Weights of a small transformer language model.
Size: 15 layers, width 128, 4 heads of 64, MLP 512 tanh GELU, vocabulary 29520, 7.88M parameters.
Architecture: LayerNorm before each block, biases.
Each number is 128 + 32 x the weight over its row's rms, rounded and kept within 0 to 255. Layers, rows and columns count from 0. Numbers have three digits each. The size before them is the row's rms in percent of the matrix's.

# layer 3 attention query, 256x128, rms 0.103, rows 0-25, columns 0-127
074:151117100200096204172181142168147120100104144065075111095113161139089161105141172109146131131091168133072142162108180148106168116132171127150099093134189094104151156122154136147124103123179134096046095135035114106126103140076124100101120144130189097140125161137131119168060088160111145108128097140081144125169071106110120115086201096100147136133094121110172107133111117153093143115131
074:071147178115113104153086113094093096095080154143157174116133170118079092142118138199161085101075137160100136116081136139096165080158132171145119112172120110086123144114111132121126133150095199120081095186092121174151169143116107093119157179113198122140118110163158167110105133109102081136087162160111118173119144154156125190155101178135161103102093163111073083167062154112175116172144
080:124113167100176189173122093102125116134084175149103174096128152128081095104088142157126110080089149107097073144079143118095167075116160177143114118145156100062100159109086103125083095144121199127113080149071140207135184157116104124107145189125169120137104131125135171139077099154113128137104162177094165174153122180149130132161133164119164067113106160068101102147073102128127120150121
060:110160097106178069125137102104139138142143110111162099159153152114143138198117048112111156165211135070168119150108130102119110168125119152061176121169095101124173079093138120149152160127108124116234145083176127134120145104153131120166132102116092181103093089103108066073156138125159136098132082141161134153116097123175120118126100148163123102131161209121124178099179105111103086105119
086:150119079139098137126133142128117141176127066100138057106026117155096178147153122136117151155140110224119189106168145135141094183117136091122159125113140128176117122127186128171168147121166057148105179120142173054151088086091159130108139073139088123134156145153107126146142145121122142136154108108116110131113108080111139073137151093137105183179144096169147162100155176118076176100150
056:130150116063128128153148095060104114072107097180110123154145095164143134131105154176101119134088136150107174078157118107093122108115078109126067151099100154181140122117114124117166061135126137146130136169172068109172143154165127130159170101124118071107197106093151100202131112152108072183161152124165130180100170141128148163137048128151116142127183146081147154139095170095169115174170
092:147092171109159139170095093087102120127137128127142101055091166159062129086128144169127110097068161213060113102115143143109152130136123134165149135122114136050081143116118124099133087129146157159100140213082153213173164107069137121085128188134136105153136159164127144132121127110101082160130138141089123154152128192133126121128131134150178048127088119089100125117086164136115172144141
095:116129179134178144164154126081079099109106172122150110100100151157071125127104118189120103078105157149093091099067143121101133117145157166149150125155126134059098131123095084120161107146173140137111089181068150214160167118065113121107128187116153156131103159140152153131127097116109111132109146136072145165180114176172128154124141128135211060132118167064070118117082161135130149162097
063:087138125076174112122121123166158116114156129188136195125189099082134127160151043082145117184124108085166095134133139106077132118150107112065138134069089105172156186161095111138123117144120131099161158100169086122084118114223174140106119094155093134169138084120140091105154137136161175140133145141193121080112175141093091134182117121086086126155177123108161155106155081126133101141117
070:162149155060205146130119107077161116091157121132095102176144119091139099183108166063105159114107065088119142167139130155137113121085148097066083126081086128193187160089141122106091102115185126127147111088152087096111165155157122166137119102114096148133117144116135157182100106180131158150150143116139124105168147173105087107118060092144110121168186103108167188167126154076097108108107
062:161143134069188143138117091140158140113174120142096121137187093106154135171136099092114139155115053089149171119169103151140126162115108103096126121106119120180164114063141139115168136081136081118176139073192070082117139131174114164117159086123101146120117135109174098147121097147155099183157109153175109090179151141113112136102071095136119127156218131158157152157160100077084109068073
068:171116155095169118156116117112143145143119120119139129126077153061129112181137212024102162138110121144055164154155170116149110105112139116126097106082088132151130161120120079105048137152172111158119139097122118099137141108144106161160132069141081139139134172175157215152088115145105146151127111069132188171134142178122111059153069092133131118151133109120138139106078170114113152084141
067:114151082196072152116162158164122127163106101089124086113091184138077126104169082079153166141091179101115118153146131122164150151124156132198165092166184129079085082173141169154155138084150084150104131072142126135166134137107172133164089101138182147131119106114110148064115072099161159112140125139107134152143072105117193104131223154091114127146093138145117105110142091157136146078131
092:117122124201061130098110171130098141157116113080144088093077134123078166074131094124177107107164121166071142157118124143189162156175125162173156128188147139075086070164180208163138163143105114118139134099094141111166126081098130087147102098142169152096118131126076132058156107083157173098136123169096141165137069094161185118125181140126118159111128124145113118130162121147126169138143
070:160139150138136093115154128135200145167152137122174128119136062111170119168159100130137079120196140112185041130158139099117105161150122137098168130138104104126146058171085112140098136137112108156209141115175131134072103083151153113072141113160084160129080167119085121096201183115179170135143137135113109081098146122081115092129185124115117106148130105160127149107153110195099162184119
084:104132166111159152150139109125127093119113187152122167098179174137100094129100124140127095102090153076134062150098118127104150084125148155163107113157147118079115153126085095099133121159115183131090120150075114219136192149135093111134126174128168133146108127137150143138084088122070078136110162149088174130139131209172121131175132160104162035090096193081067097134090112121161110143126
073:134165142071128118118138150137161128114136113133083177174213130090186097162135127082102146148161068054129174177143135123130164108109121120070085143095083144191189156097135151131064141123138154122156105103167069121083129155208096171130155104105093097120138118111156100182101105143132117123115132125163123106164146121127093123131066127128075159108191138089164102146136151058155089134122
075:144114111105138101110090134119124182178102079118123104106118133067112133143166077009124174126172108154109115175175095107210122166116135137112163149127097154098117084117147111172145143144102075148185152045147115087144140091156151165177082063153103159141133117128128147109150119120177187122153126092171174110134100155100141088184129125117081123155157101156155134105125125126091144076148
083:102136124122119130114118140168164138132149147146116194201190113103200114106123115095132094163150114034161153178170107111094153078107102122137063132129168120181148149116094174103107130135060182126144124093155099116098126167239143113111126102126130102106135103129177098135090102138128135090105140157158133094093123099089112152135117179131105157072133165164146059121140084084144099121089
062:145150121124131132111093161122138162162125137090150094137085180144140130146157051116092148192155147116114126123135099137169145174155111165101183167140113125095106079085126172170113169097092112176221150024147155122112115100119159166128064091138128145107093148120074107055100076115108138120155133145109136158127091134152147075173114158164098101101187135198106122128134104148086163117113
079:099135084197072121105129184174092123148130128087177077163131115146100192128117068129146147155149138101123159132116090159186130183141144147143195113193137134128135066137169141172159172092123077095147157085167149087142115088109117106164100115134115137084083134111100096068153127109157151061144093164088117148127055090149149136083203154171116159148133148141124118116166129136119098110105
059:099081127092134148106123107119156132115139099179119115149044155129128150150129142043109168157073099191138197139156113134131151082128149113139088145038158124134118213102137121105136201171130147092066091100125100102161166141165163101142154101138131111150162145141159172153092089175113146134132142125154172144111135178077151094125115121085081110092165113173203133134116146118155129087135
087:109140158102098131088155151151158121107150136137101204182205129093159093131126123071129113191124112058149142178134104134090165081112111102082065121115128143150194158123096145108096141118089173105139116095167086108088118155250115136135133090130140132116130122113124125149052124131130114112095141144201140119097164105117103158139101180116104147079148135149156080162151119079171091133105
075:160114147134126176139094119138074134145095106119188139093054128106089141096119178130160129073102137194122127095134153130178129167133151162186145131114141116076078119126182125143122162091173093142074114117094157128195148136011154081162116107144157139134138163166098216109118144126135163129167134110126139161140071155152145084115152111142129121119118069119110113113075170131124182078151
056:150120136107122139135159132161160109120083022176076171069128132093103139078151163101119131117105065141052134107135121124120123088083093087159094099124137148074145160177129125142184135114156131135069130154110116099154138185146162120152150105128180061180209124142162090171105136120115132204193066110122133133145094140098151159137092100108145135142154136141170144129104145118103175110144
059:048085127130141075098094100152155130179120172159187121158125120113139116135078088103136136143226144105176100123111143106138126150123145166089138100125167105091106108111080094159126206152107130116164154084129153170101167119139113138130172126176104160136043146096129169077113130150172181116084129102166149071125136161165093160099134156142125121117151178157098138186161083137164070113117
# layer 3 attention key, 256x128, rms 0.106, rows 0-24, columns 0-127
072:167064081145164149138202143077128055106154150077134139167133231133144104128153152146113174173092168148131117113129147112161148083109071067136126069147094118146126160123067110154140112130118116176076144143121165110161116146099141116101109195171083139148132141147146117173132144140065079102142123103095125168147135111103191141107091046121108130138126128070114109138121157173110154120153
071:129148078068186096136101108120138128130175116185134088104102151103094062149097115141088181157131145188140132092189112133115108090119119113150126118113141113110158095077098115110179134088193091114147113077152093160162089107132148142153193196106107119139169092080151073171220143153176106127135124117107124147164122121130096112178109116168174150158143182100090180123084099115143123135165
081:158119085069157086143139137091137114107135118173140130147073170124100083189113136127106191129148148149133131091125133149083129075145105124108153108051096132147146101126068096087097152087188097141192111106152090169135075091109165159134156199142079116106158116116154068097173160141115152118128081112117112161161180127115127096169094075173178146157166168113115197128111082150116086117129
057:102179099142099114136107114148111107138087125164107090084140113178092134148100174112155069134122171098151186105099118149156125179123206118114134145079104191128135143165175141096139113098101133158175104129153138175113187168168189129126106077123189127106122113120095102076112064131194140115108109148151133094081149162124123090179182230100169127138126129102157153112135125147081080125137
086:101147176178099187118116128148156146132123119060149172123175096148162189078173113161130103140095124130109098167130112130129158168116094108159109126175131123138110135135141153171103084159043162144046112187125162101134176194171112110160109053130134122112081126164127159180090113124082101098139164165146130124092103101149145182084123138087066105095119085120154081126136153140170154112091
059:160186134120127189083094124101175179118120120121064161103151107090095125064081141094080107129112074135136120131146133130128095105136102105159158151126167096133154130092137125151166167131189101044100167102086093085139120130111120125135157229152135137127172084110166142204118090136092117203124178159163138113152156154144116144132129126121071137148162114116141143121119094082143158051167
095:125124108062192123140092133109118092112173168187152127119113136131134101183088106154098189143144176195143138073136133141080111117147073114144152125124131110114148120063067103074143130092149085142177115117171082173102066077107097158114157191128067123115134136105175076160179141160112107107130125148124109111161167085157096132178095092172138139139176164111101176168091102138116101138119
094:151122080080181084152115152083108054101161142162146137125110172156125100191064124156117216141161167181141140083187116152085092118147081126136099121138148119116146137068083101091148160097169076150169143112132106166118057116107143168107129183151079120108126137089186081141184135155154114146130111091126144132161178107131094111172110115168170136161129162121094172145090122129125097132136
071:133150157131042135141175102171142129147136107155091104101141090078075060113149135110122120068151113044122154166171095134158155093135135104125137110000124137138113156157140140136129159170140192088154188089084118127146155174134124128166143103138164139132146120101097155073073112104159138092110122120124117098132143188112128146140168121059140122137188142075150138160149104123121166091124
070:184132127137116132144150107075116168090137100128119115173181144059187071123127168052115106131123114055098117185120086145168143120131154080074122096114102131135150149137135054148118109112175097116171106066093138117092165109121179164116119159100154167146166130117069190156104114113116145189116116131093139166132137204098137155114069096149107137142142079151126114163124141087055128127138
064:178120156129079149093133121154124119122119151088110126153151066105155103104086136070138091121089139056104120174111122128195179105098190101124122100118081147138114191154129130117106129145153129127179123125085157120118158137108113143141152138130187180135129125142022180094109069112107143196095130184114133113075142193117126157118118128109134136130201090145159109114134103103039131097083
064:149131130102182122121086107066091132147125113138118153158168115130190041202119156115088189068156133112103139131121095146080149151088125119053118131088143094114157092138132060144097128122132156114179113118130101142065128072137167171136151149104147130132143102133120195140139118108107165209143137149111119188188127185095181120137073103174119145166085133091096112123109144104093139111151
072:117159135140122142159137146144082081118168126086212084141121165163105079158191086125066121133086168143148174112128108103154184134109097169174111102147083192126113114141163164125127092142107144206098134195185128160168131103123095158152113085136103121121136108166082110027116096133093125056130169132095106174106105081131128142123129119096150105097092099136152166135100148149139127175120
089:126118131142121117152097163156081078120120132074105125119113128204133172112168088161144075136101125187143163102145091097134145185118132155140124109168087142111085084118171225131142111158089140195123097162160130133169124150151099144116093079131112100088085112166124095099189121124138078073151142153097109155100099062118122101127112198130126119064095112158093135114179194141161147152084
068:133096153169042070132145157159127138137113218137127128128131091147120136128114109153164085072125117138161171137108151130126092164137108178118128163086096125114085116169158146105071147130081192132178111097106132162068133182160131106115105095155169134116058165144090124075077137086187135079116096146166153105133098135154086106109144185104147102137126121149177128127177115182144087167076
089:143158109062156082125130127111120094122129120193138113129086184119101078181104130151095185150141180167143125073115112152094112091176097140123146115052108139129145104118092092085140132085176093108177139095141087162140060090098129149132151185138065136122182121081155063114152138143141136146127101106107131128155183118134110108181101125162184127170158174109105203143089091103123082131153
073:178113140139108192136122085163149199158100077136087105139173129095112108101184172067144081123072101070105090192094132140151183131116147082149121107113142139127119155147166124157100127143132156106125110068085136112127197123128132159115124089141190130156152116114060178131092102138135161186110163143111168109115155183092166142125136159108122128152141093137161105137090130107024175109137
073:133152160131106192156090130144117104146079114121131101143151109157167111190158120125124087069123091056146146134143088103191136204126142149070130115047079140126105079161171133120114121143104207153146117199122105150103183126150112171165102044133129096098121119176094161055107126138160163130125139145105108114115101138138104140152106211105107110129146118099151109124151127098103141104070
078:157146142154095142136126102187158201185120099107121079095156123080051131065165130067129063118085144090115112147108143118159208133122135136136155143058092133097117132212170151178080150178142148110154162126137129122133181113104127118112159080144215148149152126161072144104085069111140124158112112151115111094117105170093130130101160180088125138136139123129149133092138116136097168118128
065:121130093126136113156085141156115140149136132093161094133173100179120143144105100119166055098134109122126148164125092159182178154106139158111111147124094131134124082168151155134112053148084161170155084197181124181119114179138160153097098066132121100074089127127090099059129057148115074082134161191089119094115135103153139114132139223103166128094128133132093164134149121146116108158070
075:121163141148081124156104143131116078127110129080135114129132120226126189083153100149129056179104122146139125148138128136160124168139184137145083148195075197153141134104127184128174091141081117223103103168140161133128157157129092115113079075120131123085113127143096142132135087139164119077130155130121125141099073097141126114096152168088128111086108055155112130109132188152083127195122
058:112109139119134192136149114093153143150101115162083152102103161110173085105162144107095152141100133122122101139187127070162129120178111089090119117088074145156148132148055126149144166158191094118152118104051148072122086075118123162173162194154129102155197102127176074140150129131122143189080159175143123131145120174098150169127127077127104152146134148096104094132105113046123152070133
087:164129109183077156120182086173128207177099111097107091087164119070056091076159157087122083128077108070089099153103164148147189128113149121121144106113113116101118136178164131157078108158138128109118155090105166109159163124145135101118153106089210144163149140112050179108081092111114135191097122136110145108123128195113118110112179125106140137135136125133122138119129127122081186124164
074:135101144134172096127079149095068090105131113131155145165085133140195119183156085154148152139146105184108112083125131089110114138107102136095104147189159086126153079057129098126114123112089065187113060165138126141114101108142085155089128200133074116093130117154194140127165164155112156089174139131108058167118099112147146164129068094193123144114082130130100153142132185106144115161105
065:157134143155107229097134145117165099107136121149136149113125100043136053111110150128097144091091130150139145124154108118138137091125129073164108094109100098092135126114127099149051165166186156146131175096034133072170145096084103115183151165143133144127132109145131116136123152126127073151105146159123099149171151147106132151124127043117088097156220128096137087180160109130159161112130